{"n_layer": 15, "d_model": 64, "n_head": 2, "n_kv_head": 2, "head_dim": 32, "d_mlp": 192, "vocab_size": 2961, "activation": "swiglu", "norm": "rmsnorm", "norm_place": "mix", "norm_eps": 1e-05, "positions": "rope", "rope_base": 10000.0, "rope_fraction": 0.5, "qk_norm": true, "attn_scale": 0.264, "bias": "none", "tie_embeddings": "early", "parallel_block": false, "extras": ["some layers without attention", "local attention windows", "normalized values", "value embeddings", "hashed n-gram embeddings", "a smear gate", "capped logits"], "init": "normal", "init_std_qkv": 0.0656, "init_std_o": 0.0, "init_std_up": 0.0656, "init_std_down": 0.0, "optimizer": "adamw", "lr": 0.0026, "beta1": 0.9, "beta2": 0.98, "weight_decay": 0.053, "lr_head": 0.018, "grad_clip": 0.5, "warmup_steps": 244, "schedule": "wsd", "decay_fraction": 0.467, "decay_shape": "linear", "final_lr_fraction": 0.1, "batch_tokens": 16384, "seq_len": 512, "doc_mask": true, "train_tokens": 115700000, "steps": 7062, "dataset": "wikipedia_en"}
Each number is 128 + 32 x the weight over the matrix's rms, rounded and kept within 0 to 255. Layers, rows and columns count from 0.

# layer 2 attention value, 64x64, rms 0.154, rows 36-63, columns 0-31
[[ 97 118  76 144 137  68 113 113 171 107 127 100  75  98  69 171 134  99 195  28 131 133 143  68 139 133  96  89  52  51 167 109]
 [137 147 109 119 102 109  84 121 114 113 158 123 117 148 109 115 110 101 128 163 115 148  85 156 114 135 149  64 159 156 134 109]
 [109 153  99 135 126 145  83  82 111  76 149 147 118 133  84 137 113 114  98 136  81 187  86 156 107 152 137  92 126 134 112 131]
 [127 184 105 102 167 118 121 142 136  56 156 126 147 131  93 104 138 146 176  79 123 172  74 117  81 101 137  67 116 144 103 124]
 [155 142 123 114 133 156 121 170 121  76 119  81 141 108 133  95 114 117 168  86 176 117 145 117  81  90 126  93 131 101 166 120]
 [137 100  68 152  88  64 114 133 148 109 104 149 186 113 130 186 129 138 215  78 166 160 120 131 124 153 125 203 137  93 115 144]
 [112 148  85 166  68  87 142 104 139 189 156 120 101 128 137 120 124  85 135 154 111 120 175 110 160 133 141  84  96 169 146 127]
 [124 163 128 124 137 147 146  83 109 136 134  98 121 126 153 134 117 138  89 135 109 118 132 119 103 129 151 147 135 108 138 131]
 [114 105 170 158 182 119 113 143 141 154 121 127  90 138 159 179 113 109  45 166  70 123 135 117 145 141 134 165 113  62 115 119]
 [143 149 125 137 154 177 167  93  72  78  81 115 124 161 149  93 130 101  99 119 137 108 178 122 138  68 140 190 155  91 170 121]
 [161 106 109 139  68 131 149  95 149 168 146 126  91 140 113 149  88 148  81 151 183 134 187 140 189 129 156  92 128 113 133  86]
 [129 147 151 102 170  93 120 168 152 106 150 102 209 118  97 155 126 153 163 140 128 177 119 122 122 153 122 120 122 154  81 174]
 [133 185 132 138  65 112 125 117 141 128 169 105 158 132 116 117 120 136 154 116 123  94 171 152 138 134 144 149 104 140 132 137]
 [112 119 159 138 153 112 159 136  94 188 101  94 121 129 144 154 125 129 132 154 138 110 146 116 130 123 145 107  99  66 175 117]
 [155 106 133  88 122 133  95 159 147  96  90 185 105 136  89 133 115 192 141  92 130 116 105 151 110 125  99 158 163 145 118 153]
 [144 125 157 178 153 135 106 156 153  51  98  92 122 103 103 120  44 150  70 103 146  70 159 112 100 146 101 198 131 160 153 154]
 [117  95 137 112 176 164 137 110 107 158 129  87  99 146 149 113  97 153 118 151 174  77 164 143 148 100 127 126 149 134 173 115]
 [131 114 130 121 101 109 152 175 122 123 165  95 147 138  99  72 141 164 154 145  92 166 124 137 161 112 124  98 132 114 167  83]
 [178 120 161 171 128 163 102 105 147 136 111 160 138 135 149 136 111 133 140 146 150 114 103 143  99 109 103 106 157 143  89 137]
 [ 80 118  92 103 178  91 126 113 121  87 109 124  92  89 118 150 119 142 126  98 103 140 109 135 120 169 148 126  50  35 124 122]
 [130  99  83 100 145 138 144  75 128 123  80  90 144 132 143 154 132 114 166 100 199 138 155 129 145 103 156 169 139 106 114  87]
 [129 171  90 155 110 111 103 106 139  88 142 140  95 144  87  79 107 122 163  71 155 137 109 132  88 103 150 106 135 135 129  90]
 [ 94 131 179 161 119 116 112 140  97 166 115 124 181 129 132 158 119 135 117 172 155  75 150 117 165 157  77 216 128 137 130 188]
 [156 125 128 123 134 155 117 130 141 100 124 138 144 120 147 133 107 125 178 110 111 152 124 157 111 110 124 138 164 187 107 115]
 [118 177 151 140 148 180 119 103  69 132 161 167 139 112 123 163 151 121  95 126 100 157 115 175 105 150 125 118 130  80 150  96]
 [139 141 148 124 109 108 102 144 170 150 147 117 142 124 114 121  99 107 153 175 107 137 126 136  87 129 145 121 170 185  85 115]
 [135 148 125 143 152 141 103 152 134  40 105 146 148 114  98 112 112 119 197  97 113 160  84 130  81 121 119 115 168 131 106 121]
 [110 122 111 103  98 124 156 122 140  68 149 208 114 140 122 147 132 142 141 154 141 164 104 112 148 146 121 158 106 105 147 157]]
# layer 2 attention output (transposed), 64x64, rms 0.144, rows 36-63, columns 0-31
[[127  83 132 104 125 140  94 106 159 112 105 105 152 126 114 162 191 140  80 165 109 164 151 106 102  62 150 134  74 148  91 161]
 [164 123 136  98 175 109 134 137 144  93 105 169 100 127 163 131 118 127 134 110  97 133 136 173 126 154  92 189 109 137 160 138]
 [189 150 140 138 184 114 130 202 110  79 111 177 126  99 164 145 122 122 117 164 119 140 128 170 124 138  91 168  99 103 178 143]
 [176 122 104  84 215  91 179 152 104  92 115 187 136 131 185 141 137 146 126 133 103 129 129 142  92 177 119 173  92 146 139 122]
 [117 111 156 108 111  83 141 120 115 146 124 116 159 143 142 117 118 111 124 106  80 128 104 108 118 135 155 137  99 167  96 136]
 [127 117  99  99 129 128 119 130 116 136 117 107 168 109  94 137 133 142  93 113 141 137 115  58 139  66 167  76 120 102  97 141]
 [175 113 163 195 101 159  88  93 101  88 152 110  94 204 134 157 118 133 139 145  95 116 112 150  95  99  81 157 143 109  84  94]
 [128 224 101 174 115 104  96 187  66  78 144 122 147 149 189 157 121 128  93 122 131 151 144 164 150 162 102  98 125 131 139  75]
 [ 64 135 156 154 114 149  83 113 172 162  90  87 126  71  88  92 150 136 174 143 168 124 173 158 155  68 108  93 163 115 164 107]
 [ 64 122 175 121 113 105 148 134 145 172 152 110 173 151 126 141 123 156 135 121 135 144 113 108 144 136 192  37  77 121 110 133]
 [ 98 134 176 138  90 178  94 155 135 183 147 100 109 162 119 124 152 109 160  98  90  97  75 141 123  64 139 148 164  79  69 132]
 [165 123  34  96 171 150 135  91 115  97 104 139  90  64 170 161 164 122 153 107 142 112 125 117 163 119  98 146 109 112 153 100]
 [199 130 101 116 159 136  91 127  83  99 178 177  84 173 143 160 131 125 107 148 100 127 164 158 126 144 123 124 120 114 113 117]
 [ 50 112 125 149 156 178 121  69 121 145  90  50 124 141 119  90 158 114 156  75 135 144 111 148 146 117 130 151 131 140 132  76]
 [138 121  98  64  53 105 149 150 173 145 134 159 170  67 104 123 122 149 105 155 145  91  99  90 114 142 182  88 129 121 136 215]
 [120 143 127 138  83 138  80 106 143 176 136 100 149  89  80 123  91  98 117 142 147 150 149  91 159  66 134  82 160 156 110 144]
 [123 130 128 118  77 138 123 119 151 147 160 133 148 169  90  87 129  99  97 117  72 145 109 137  96 133 137 120 144 158 114 138]
 [162 114 125  78 179 132 158 119 122 136 149 162 105 177 143 136 192 155 126 113 142  95  94 157  95 133 126 149 101 133 106 127]
 [155 126 110 114 112 104 170 186 145 122 137 183 121  96 136 107  63 113 129 119 152 117 126 148 104 197 135 149 128  76 128 175]
 [ 94 126 139 140 156 140  82 104 113  99  43  78 155  83 124 110 182 120 103 164 111 162 152 134 140 105 101 114  96 170 199 102]
 [104  95 112  98 179 141 139  99  89 142 119 110 117 146  85 100 116 129 118  99  92 179 105  75 139 144 166  67 128 107 127  75]
 [174 125 131  80 142 100 137 158 126 110 122 189 153 142 156 154 150 152  67 143  86 147 124 153 102 139 150 150  80 129  69 186]
 [127 119 101 157  73 190  85 104 136 122 143  79 117 115  98 135 120  79 134 133 167 106 166 117 133 112 116 114 153 119 133 144]
 [180 120 147  76 153  84 195 109 134  92 146 191 135  96 128 136  72 176 126 134 124 129 105  90 148 168 135  60 102 126 175 144]
 [125 147 109 121 154 105 149 184 103  83 170 162 152 138 171  83  85 117 111 150 132 119 130 188 139 179 110 184 107 116 188 139]
 [174 124  69  95 152 119 113 104 111 109 118 203  73 113 157 118  84 171 125 102 142 144 112 176 138 168  87 147 120  96 161 122]
 [177 128  84  65 197  60 174 139 122  82  95 194 161  99 151 130  94 143  97 134 139 161 134 110 109 168 129 134  68 106 135 134]
 [157 135 159 169  69 114 120 155 157 163 137 113 175 139 103 175 171 123 102 126 130  73 108  97 105  54 139 100 117 101 127 155]]
# layer 2 MLP gate, 192x64, rms 0.133, rows 0-12, columns 0-31
[[153 136  87  98 119 116  98  75 131 144 155  86 141 114 136 100 115  71  77 129 156 102 132  69 143 153 135 118 110  58 152 169]
 [138 157 157 145 111 104 134 127 126 120 171 171 138 108  84  79  38 151  65 136 154 154 113 138 126 171 107 113  75 106 116 131]
 [ 80 129 179 141 107 114 165 125 148 158 150 123 145  84  78 147 114 123 176 114 135 109 136 122  96  94 131 121 147  99  84  73]
 [118 198 139 134 159  77 174 113  84 132 135 127 104 111 105  87 128 153 164 135 165 107 133 111 139 162 131 192 156  93  92 107]
 [126 153 153 121 179 169 151  91 147 169 122 123 148 176  61 158 123 119 142 136 160 100 119  72 142  53 143 155 134 104  71  78]
 [140 129 133 139 157  46 104 155 169  80  99 116 161 111 128 192 128 121  83 129 152 168 135  52 125 186 144 129 144 137 134 167]
 [134 155 148 113 129  95 143 186 181 125 166 132 139 138 143 171 124 176 106 114  92 137 134  78 104 173 103 148 116 127  69 177]
 [127 170 113 106 127 124 191 110 133 110 190 119 122 130 103 119  83 128 159 140  98 182  58  88 151 157 104 145 133 113 117  99]
 [142  99 160 134 147 111 144  42 117 171 131 133 222 158 166 141  84 134  71 116 143  82  97 101 131 114 136 164 156 131 160 120]
 [ 79 133 144 103 167 118 193 104 237 107 152 134 132 136 101 140 111 139  85 113 183 140 122  96 130 127 109  98 134 104 102 114]
 [103 110 104 157 159  70 175 198 147 157 161  67 138 135 115 136  95 167 106 124 136 193  85 113  95 133  70 175 123 141  72 102]
 [ 45 127 118 131 119 137 124  90 140 137 133 173 162 180 135 159 124 120 109  51 158 148 117 117  86 182 132 141  95  72  80 151]
 [ 68 134 110 138 161 141 145 129 115 122 135 148 134 159 120 155 106 127  80 142 116 156  77 143 140 136 113 107 121 156  60 150]]
# layer 2 MLP up, 192x64, rms 0.112, rows 0-11, columns 0-31
[[112 120 151 142 146  88 129 121  99  64 145 127 109 160 171  86 169 103 192 107  80 164  98 142 120  81 141 133 141 156 194 147]
 [117 127 136 168 108 118 106 123 144 125  84  88 109 130  96  95 167 208 125 116  94  81 171 149 131  95  55 149  90 142 105 112]
 [127 112 125 150  83 118 177  87 175 106 179 132 116 151 108 130  67 148 157 119 148 172 152 170  83 106 158  65 133 165 128 112]
 [155  56 176  93 127 162 171  82 101 147 126 129  96 140 132 170 155 146 139  64 150 130 124  72 105 113 127 157  97  99 145  74]
 [111 175 160 116 127 143 185  92 159 163 106 169 146 117 142 153 109  96 113 129 167 106  76 168 134 152 112  88 150 118 121 143]
 [162 120  79 105 182  96 129 113 116 154 120 138 114  92  87 176 168 134 123 154 166 177 139 142 127  65 116 136 143 155 124 151]
 [138 130 129 136 143 100 166 136  94 125  91 183  71  96 145 160 124 171 127 182 128 102 167 133 112 200 148  88 173 148 120 127]
 [113 125 110  80 130 125 122 101 120 176 149 104 107 124 138 154  83 146 119 155 139 136 134 123  98 141 131 133 136  74 166 117]
 [170 125 159 126 111 143 133  69 146 102  60 137 150 115  99 129 125 140  91  75 173  91 138  81 164 161 129 139 112 201 142 100]
 [106 104 126 121 136 142 141  98 148 146 130 120 132 115 101 118 115  55  98  88 130 128 140 146  97 183 137 122  68 127 172 124]
 [126 112 125  95 155 102  70  65 140  59  87 162  95 140 168 115 125 145 112 151 150 122 135 141 125 152 110 151  93 111 145 162]
 [107 158 133 108 114 140 138  91 120  83 169 204 199 144 137 136 176 105  70 105 152 166 140 115 153 129 139 160 135 116  77 136]]
# layer 2 MLP down (transposed), 192x64, rms 0.109, rows 0-11, columns 0-31
[[167 191 130 143 135 119 119 107 130 120 168 126 152 190 139  90 131 126 117 106 171 138 131 162 115 119 170 156 159 151 105 134]
 [140 154 113 132 122  98 115 133  88 137 122 174 121 197 156 160 152 146  69  72 133  82 141 119 124 160 122 104 122 192 137 122]
 [167 140  66 150  97 161 133 136 149 111  80 145 125  82 141 135  71 130 156 143 111  94 148 127 159 161 160 157 132 142 123 119]
 [118 141 125 161  57 118 116 162 135 165 135 164 190  83 170 153  95 100 205 117 162 136 101 129 151 125  95 134  61 112 154 144]
 [197  84 168 134 124 116 147 181 127 106 148 130 111 163 149 154 214 112 112 147 136  84 106  76 167 101 172 122 140 111 138  30]
 [159 149 111  74 151 129  80 161 133 197 147 139 153  61 113  95  70 177 156 171  99  94  83 139 117 115  83 141 162 143 119 102]
 [ 52 155 149 149  59 123  61 137 114 141 150 118 188 106  91 108 109  70 126 117 121 160 136 143 160  85 121 106 132 106 142  81]
 [126 166 173 100 152  94 174 147  98  90 160 157 115 157  84 149 131  81 132 117 150 142 116 145 148  82 103 145  39 109 151 157]
 [161 129  64 110 104  73 110 145 171 145  81  96 102 117 156 145  46 178 174 134 107  78 165  98 136 138 130  83  53 128 132  99]
 [158 115 108 145 133  82 171  95 129 131 177 156 116 179  75 128 131 137 117 180  78 123  87  79  90 161 156 187 173 140 141 167]
 [133 101 163 126 144 152  77 159  95 117 117 176 114  96 131 155 208  55 160 104 103 130 106  89  89 113 154  97 143 164  82 131]
 [ 91 132 158 140 125 114 122 200 113 121 138  68 110 133 136 188 129 174 110  51 103 125 135  75 121 116 138 140  92 109 136  80]]